Part of a small language model's weights.
Size: MLP 704 SwiGLU, 10.9M parameters.
Architecture: LayerNorm before each block, no biases in attention or MLP, untied embeddings.
Each number is 500 + 50 x the weight over its row's rms, rounded and kept within 0 to 999. Layers, rows and columns count from 0. Numbers have three digits each. The size before them is the row's rms in percent of the matrix's.

# gate: layer 2 MLP gate, 704x256, rms 0.0722, rows 316-324, columns 0-255
# up: layer 2 MLP up, 704x256, rms 0.0701, rows 316-323, columns 0-255
# down: layer 2 MLP down (transposed), 704x256, rms 0.0702, rows 316-323, columns 0-255
gate316 105:508499555502534509568516529381393422452501540479522498536366490433448502433464488518536518599555460512475582504566505502481500440461570466520507526460477552556516562502446460500605548420438565361540481576500421537613452499481512420412524498543556522458480481408546552437590472424459538459471576583451519550449559570498412514542486405470488481448450532430489512490525536475509460493530557482484479490527469529482448453586558519391446493502597492495476497583417568587424393459488472516529412511512539416472527499547485609580601514472521533424466541541536522436522495480503473505516611502574533443390483524519436460496469448509447592510518498468540517459546482539569541529582507468536488536462549498506448464487456589475519450538525434586565470471482528494472430443490513
up316 106:468512548534579479500549476543443583509514523513436542490498533493604530542458555486497460513497512524454433518523447488597528579458556577480480521552451591407491499401537537539386522523491553503601531442528574479474502422434498509504451465485551441562584513438545555539547432444536495593384467459389479491488489381398476543594457508499482577423450510485460551517518492497617474467429596522413531552487543492467526507527461543505567498523536510430501473480411462427493488473474484478535469478451444415550591520516496455494495547462550442588515523422548420509528580473512458592446451467457566522544476556580396502534434562502514491548497436435500452548529458444483468470549486484469495464397579522534574477512469499512476584530433553481528434461532541519445526537675458
down316 101:509514521558612573545501379539536534480533528523440542557505509622522526518418498406452457526436545557386485479477414512469482559433501432493440512549463430522518503461477491538412569646508496471526497455486559473399475454470511548524537540466556424518632475548574485565546486546507504568538543459509504433548479389458592530508477431450416570483497536529519480481476537552529442433522553485492521569490570465478527622501434586488533528529456464501483474438586446427532435528500542535510501539386502459443526483502578460522398436428407448570547504473449556567426531496480539508471416500387502548577469469556509481451463561495437427484539463492556487560421484500471459527447457565442462467550488489577578485480559488565463551467501572413506499510493528543467478527579471
gate317 098:474570432515510523447499530475339529500514499547529555482452461460557518570534530549445496390524507436541462502576474502541586462512532626491559523506475571484503607552483609505502432536511539538470468451526450442467548445506464440492494461520423414455515426451495499521487548561526448418525414473420468484418493444442449485495557533441509440455464433463484512522535537418453526537444455465498496623517506514503492506447523504499518499509513527488346509544592421467501459521524564471417588503530498466436557530533463489474477535509513527491469476518522608611485391508497530442574571422573424547533519448674487561466522515434415530525466567551563527492508487483557520440477428597563491619441482477537520434491439467481556516600467585448499451566540503491529477527546496
up317 095:475479574450468520475547625436544502504461530504517451571546457513500552528507564526383534516542513477484536494367487531601585471434539486523606433482470551369496473577594506508537511511512435506460379586549445557469543502508435517478475519498465550433500478493411579492435536492493475510478421493527479458458483426545419467441499513443478461573427455482502544523488546411488515502530498473488545463451495520519505467515522537433511451507478447547484344442557499470396504458575482480440531453423497506447622474367496489496513460577497518519508600482514470459539454450528453515415457432548525481571516554593506406510531595546490484481487496603520616533516457510488578459543449500482464540561435456547477473497596478567546507557638503542527563538564492485556530484488580
down317 099:451592489533562557564491401520495421462532439485467541532465444560497469517495548520484481521611449537562529470480451494512513567530455535528355594456497522509488523441490489570457553490564519537516487517470485493531512490457515486505399473494506474437478492414421517419495572471424614464483516601576426435498514478468475557549467599625432503525510476420457513504545547525483455608447473487496494516562571588534461415500544548513473495537591467561496550443476524492552515465436508464454598509438515564541533498559471519541543476511535451551482591491511401541558534551528565452430518445494431583549487504411579463454472503556528488515538434429558506544538536453341556497437445570456430455508399450571566438482531462507441489410544422429481412538488439512578484496501485
gate318 101:405425496410446497461418537505506515427571490506608567540557458519541538473430489472526477473433418497506505552554470410532467417520515536421588472539615544354499409454519444406538499488505500579487494570414520381530395393488464488539503448425518435548464515398497495456499491526461573558519533529460484535473536564542418502503464438470529487451419515513527446451439522505497569485530564502520525525431504476545553525466474441539480597467557479523485507613450519564515468584515486523523476549436581469406563531537551436515547477525501481551492364466507550497506570357483500516451429477462491521481458528542465452568463482467502533573534583457623509499488476557522506573508507564424508423479599461473579488560485499548431469507519539582541485500454547508521455498544488
up318 102:509566465562434562495481457518579508511513471480455467559528568483497481481575472414477441530525570464608524535442532493500507477527400554572491438497445527484521451519385508544541504448469511418513504419536483480503538513571518372520525435607528554524451525474429465492521411495365482528437401491496542549405494504588547596459541567435479464410546436516445452571490534468505517500570458484472617473486438525538399449456452486495485359496470653531495524413528475527440470440466546530536586474647406535515535533529539534553476568558531522473493457587464484556481486536513527451528457435510548475471463497533444522554508535508525519514531565559541464519475392497449411487541561527495416479493525486462490519486551492516459459503511534559559501370515530471480579598540490
down318 104:584539487526524448532418535432434515519589477513418545432446506570437363491530516533451460460505481564448464442553471525500487473616455426438579594558526444558422527500437532454519487522490581543436524465431491499469516468459525481470410513475496458480556606520526501451458644500482525616523529432537451545582508520508498424458519453488546402573547500427678373481538518531496487465503478570538468407570467503397529523512481538543470564539468564489530514540470493513491520558554440443560459382490511464500545525553430470494504484525424485458505462501584511597518557478553486473443479439498450533475442466460494385466474561609539462485518511517546491515503492556538630400443507453468455498491585585556512475543529569527487542493506482445469457500518481526541502483511479
gate319 100:399558440502455596459582516475413462526489486542544452551516398430537404505422504466546464528469475509560480487604508493535489427549542500526510455464417508548547540479576579402513473588472396476512523536481511481504447518460535483450479529524469403640407494408475512501483482517527536452537393483488610445582496528463514535558454562525547521505444475474465521429542481544534509534545540387529475440432497541478540532501478523493496592488440429596439516441527518548442610552486525451566453469602525474443388527519468530427481510611508417531551405537518504502476564470497495397551415506544500465418566542511453499466550524542499454468493481531501496481444543511528458434547480462528504492463512557544524492463591520497417437512415529505502519396523619607439556467521510
up319 105:464541612431484511482489431539511537411511451471529560554487474548517490460507517527570375565546495417571448603481489525476503510524487466418525549580514524525546506495578503497479408523482577548444471537512493476470491451614552539450438472551529541460499587500544491495458469430480583493581528424516612617508492454507597432394508517452529520487477487570460561547495466483483459594435429529451547533510465483550425436489490497545443494578461532478388526500363432496511571590430533456512595402579506489513464569463508461444589486476486539555432449455497505521410579539527515540524505544498538482562556391491491461546470523603474525454575577514532433514495458464507541525475493500463519578491423362444505555462506489533528450467460493460538379551497477504449571463484497
down319 102:602474446476470480467428616418492515537408485460520531426500573481473454456556400507514496463537415554514532526611497518472419511525514503495477543524555572505524495511382383544440536481503528492508531430504553425444485516502520442531447517494529492390525495583586557499513394465496509533461542526454459496461560472532444554463462495553322522505504494452535488478520479497486447474514595547562533418488451379560535525438489590553498517467569520474629534617503475538529433470501489464432490426458534557427500489464516496536500466437528549375524524473516455501492482566538488443510563481474431532490513591426463455582486469541498556525553567458495479498554446587463475458537512587451538548525412582510512518479569427488438507439516503496503574470541408486552566581441602
gate320 097:553551495512517506502468495488472556467468541582499468489404511445490474446488492532566552510437560519533531497575497561518377423522536373529467476474639515482507522473431474511646550421545509375549511480522432505498620518515570568490519486499484531456493565489502589437467485498482436492530620510527477432444493494600431493522510470479502390445478489445553443437480501532492520531447519479559388469542519554523492520575509539486515457521486473471502423636482554508445434444556488570481414579502487496471585486462561483465522428468513526472457515437378434454508542507452421387508492559471486503484454514572513504490482511490472501476511471440567500464463503534553537599487498591437495482433505503548513472554502565537450645525481477523527561573503460374455538655540482
up320 101:427450500389503464507536390599586474465502514543512557445502601477381509517509504562473441487566443495522445414484425548507456532485477515443491575451535521534488461566523497465481508468467558445449586415419530554538464518446506532585582525514478512478568459561492542526472502468510480507517468445546560540574540406439518501405521481451526518496528509504540605452448501440460574546491478508474461451552477533512542476473457524507552513525466524614473445445434491468509561542499518523470496515572521492429517499503449537446383526498513520442566467446473464577579499451473456433440383461551470657540487547562476497469538467415536560480567519533500488514505551490565435475416589588456553583400445471457494502441435506491543521490479455598500498707492513534511503577575460
down320 099:477582593448438516501464459479525555449490453552459462551521470417533421547420557509512536494517464585444504423557585630465444479532483486491556479506543557542504440563519520540463490486415524448458518528438565544477526499485367586522518470484429457508545543555464575570494552461553496497476499489552539410501482447510605488467424407597643492491518472445522460472499573444521564542446529549517430440517582505525524464566534427512373513436484434485526548479409602535477556533438470450466482499549445507476481430552531407544395539497549494492537471473484458597454448470512422488469439525685539492498468551481510497516486464530449584469539527439495521503480386487459449471555524489447529515503530519536501547566496428463525523499540553577540561539429490471398481568547526
gate321 093:555519412445474461554433504431466549534483529523599512455479423437509502455475449487482504554537406519512480527414553550449424459475570523504532496498410507580602577494534520539423492507521500505573523506504503471503539461486570473524549526478611450477490481465507484433533482482543507569570466594405469527414545483496582472481521549461485581506389500543574383534483528516437484603483461500393561439600447567396530502527570508484534527565529469463575542421447658516434550482455521434549466423569474545495405585500450505518537501564558470491506485545516482438481485536448447518578530471521488526515428465408510536563470479456511457510441466581479560526544390427467545534474459512546516578439464424553488497473500471469496475487510577566501580557543478358506500546407480
up321 093:524517484526527459448414448552490525468508526511532558491492474509519447520493437422536472549490455579502471460427475456498517447494467434523503387503540561561415544488533544415526542524487504489456445498491467518506529561520476522543502504451453524481517493494480394498500393495400546422546542458534382589516588526457461403590475481552424493464647511540491462481592505650496488514607532529513562457551488474506551483415518449521462424520505498456543505441589498502517500573457466553431412435519556449555531549523517446516547579538443395528461450501508494502563430349478573440565496508465458521583570588529455465563485530540516497478602562516525406504478531497459505491524588463628481477482503453510534504539527539500392522468448527547586494464461562444578543457616537
down321 093:551511527533563528592486544478588494406454523591482511603558481470476533469430474500537506567532511466472404474485415456384596574506411579492498447463471452524487619531474411493527486471463488565508533477459464507518363501422539400494490496442503471545495469492529453418496460426429460463469476417508571482411639497460475466562546526519540383424475494450504413542520572498397538519512529617539503486496554484477483450487440457460548515551470540568509469501525493553538514574472465517438497423482493505528547500589502525528527513515491531513569469539422459521531511404450582505526508616440515501590535549565528460466499520499441459418619517540466472473546510427537532534470579535516515409486522563520476507534400531489580521456480498457549524480540397557462513444624535
gate322 092:548576550551574512491570527493503557533412543418611393454505463471486547516468471517504486533556451506456615497485484450473525499546575484506529517473538393554582494458442444476508481518422538534562443450572526561446475477495501504556459435525498465468513482546350545602465530481534463533564532464490482611513568534475454499461548554464550494528459556438458511542458463454569507484416511439526511393489555546422455532492445502502489581394536433540413491511471468491416515515560520469451486385469423423461608461471496434586481461597516522438446498397485468574474446478543463529509438515445545519487454542452465459395587550464501529549510517566465546564431479401505541474483609687437462484526526528492418495544495509492466507526547511461468487562507424478490505506525515
up322 094:518432492484546570466507441583452557502524561574467440480473504419444477467423492491453622590563468446397482486553477420538499504571471441446454560438512436510495556508527468517517569505555456458579571490490492584365483417546503629524430539483385419490523482472545436421426539487447477529531559480513559489443477471536475467552527565463546448455457490478510396458492442578546469501460442513554526498522543499460477445577532459604484530544485536513463533493485533504507447508509494505464502450418474507538451454520557473520551585554533509425539472488371487499633578497472506565549407444587605539494457520505526432517553463450504508533578466506434532528509448507522478469500550501534485577604525480470486360591548455534570518577508526476484447549533521447500418610513482
down322 095:494524487524488446498528461526508476545523553506539474514465435437465482468486499482516501516407585494539433496505417557484476429411556479594534575596483557502496463549475475441485398539553558507525474583470500450528528491499523454488506533540535553480473573603557562488541405565362384537494394570500574484496473523516548548468432403410293571564519416477617530447525503475501538460508497545545412531519520463504427475484519413450492497500558472541542447490468529571479486491510520480512475568560563527446438494397487539573450498479419600547472470575501518481497550503469539410479512531579555533446458543543489536538529509539476482577462623451475467504584538496462525461451472538526492445482413517485549478509433547512419416515530461479448480520525485472485639393468497
gate323 099:534553413420471509592517523402422557397446356457502574443511493524518574540470446481486496511528458510472555483521424545556414573435489475557473432498370440539448547566523568453434509507524602452446419436487570529478515513446593421530568540507521452591482520522498481518439449497477429473455457477511552565442533517509494445462500554499503515484518530591474500565482501499553466444411550584504525577560380512552465524530559538499483535535513539480455535471470572603451544501481508492470468543518504525505368530521526492523560524480457517480417361596492438495497548456468638478431428422485429556455430449555564496472422489544547540510597530516556425511493436447550523498525474540483473522501532419557523584544485487518535473545494481525559434443436533496492495479439432
up323 107:601541459477405525526590559542490497451489433508541580488482403499489510553467467441387582522530421452540553522511531558506426554545453488435442379477486471461526479452511453494515465475529358538474484459510603485435527518449470501615515415492540462518527460532543491506476514652486491548545478567499483541391466457477536519513428537503427521537500432477484505565575484516567470462534494541520512559463554452505545511619421496475433565484509505478586518489512526558498494456479521480557463518534416516530493529515605503401516435506497452460466489502526502482464482523464508599438387440560448469523517576468426531614561584478557464406581563514556471454512514437501498576435454578491509522433483489517416526429494535541532545519495519428495456441453478463434601523372409
down323 103:580454521633468482470427527463457539437519544455475530541581489459359482525551453575511457592525545501533473510545428571442455543582478507513468577461562558441488550517568505516412488522463482468532522533497423497476442437537494551466451533531496475477480484444474485425491482526468573547504459533502493453502473556364492523462444502523424505529500533479440463523430492474505547523563623514573589594455573582548550544507548482514477499551402569579492496461521507490509512546440545439356560418531387562555482573540560459519537467509526549487468512460514508495496419526581485519523506525524479571524440489397392509513552561460543512478475470525572446470501487515414418506607464444526575505510452563593492519468449526460505485562411465544416483582515437355548431494496467
gate324 103:477483436462536378459472534516544500476486595410529453516512490445432461413458483522508549459466534536551542481475478454486542490528571414500519398547517510416581493505437421558447448541527436416551554421535466483536529578497490497525435568585531496541468425551566547434487516525471495584397600519548490537439509520513559536525498482501479495426476545511417486505501598526517433440502582495474445546466503563493397550517485539438538495508491482499470414533410502463470592367524500565576540576535592551516477526537591474504582482464479511501521479427530489497501483471552452435473505515538553575526477496478521499473592549447445436475533549381568517572517543423581554642517402486478456483477426423550512463382532520506424614543484498484558474545460463416509451537504496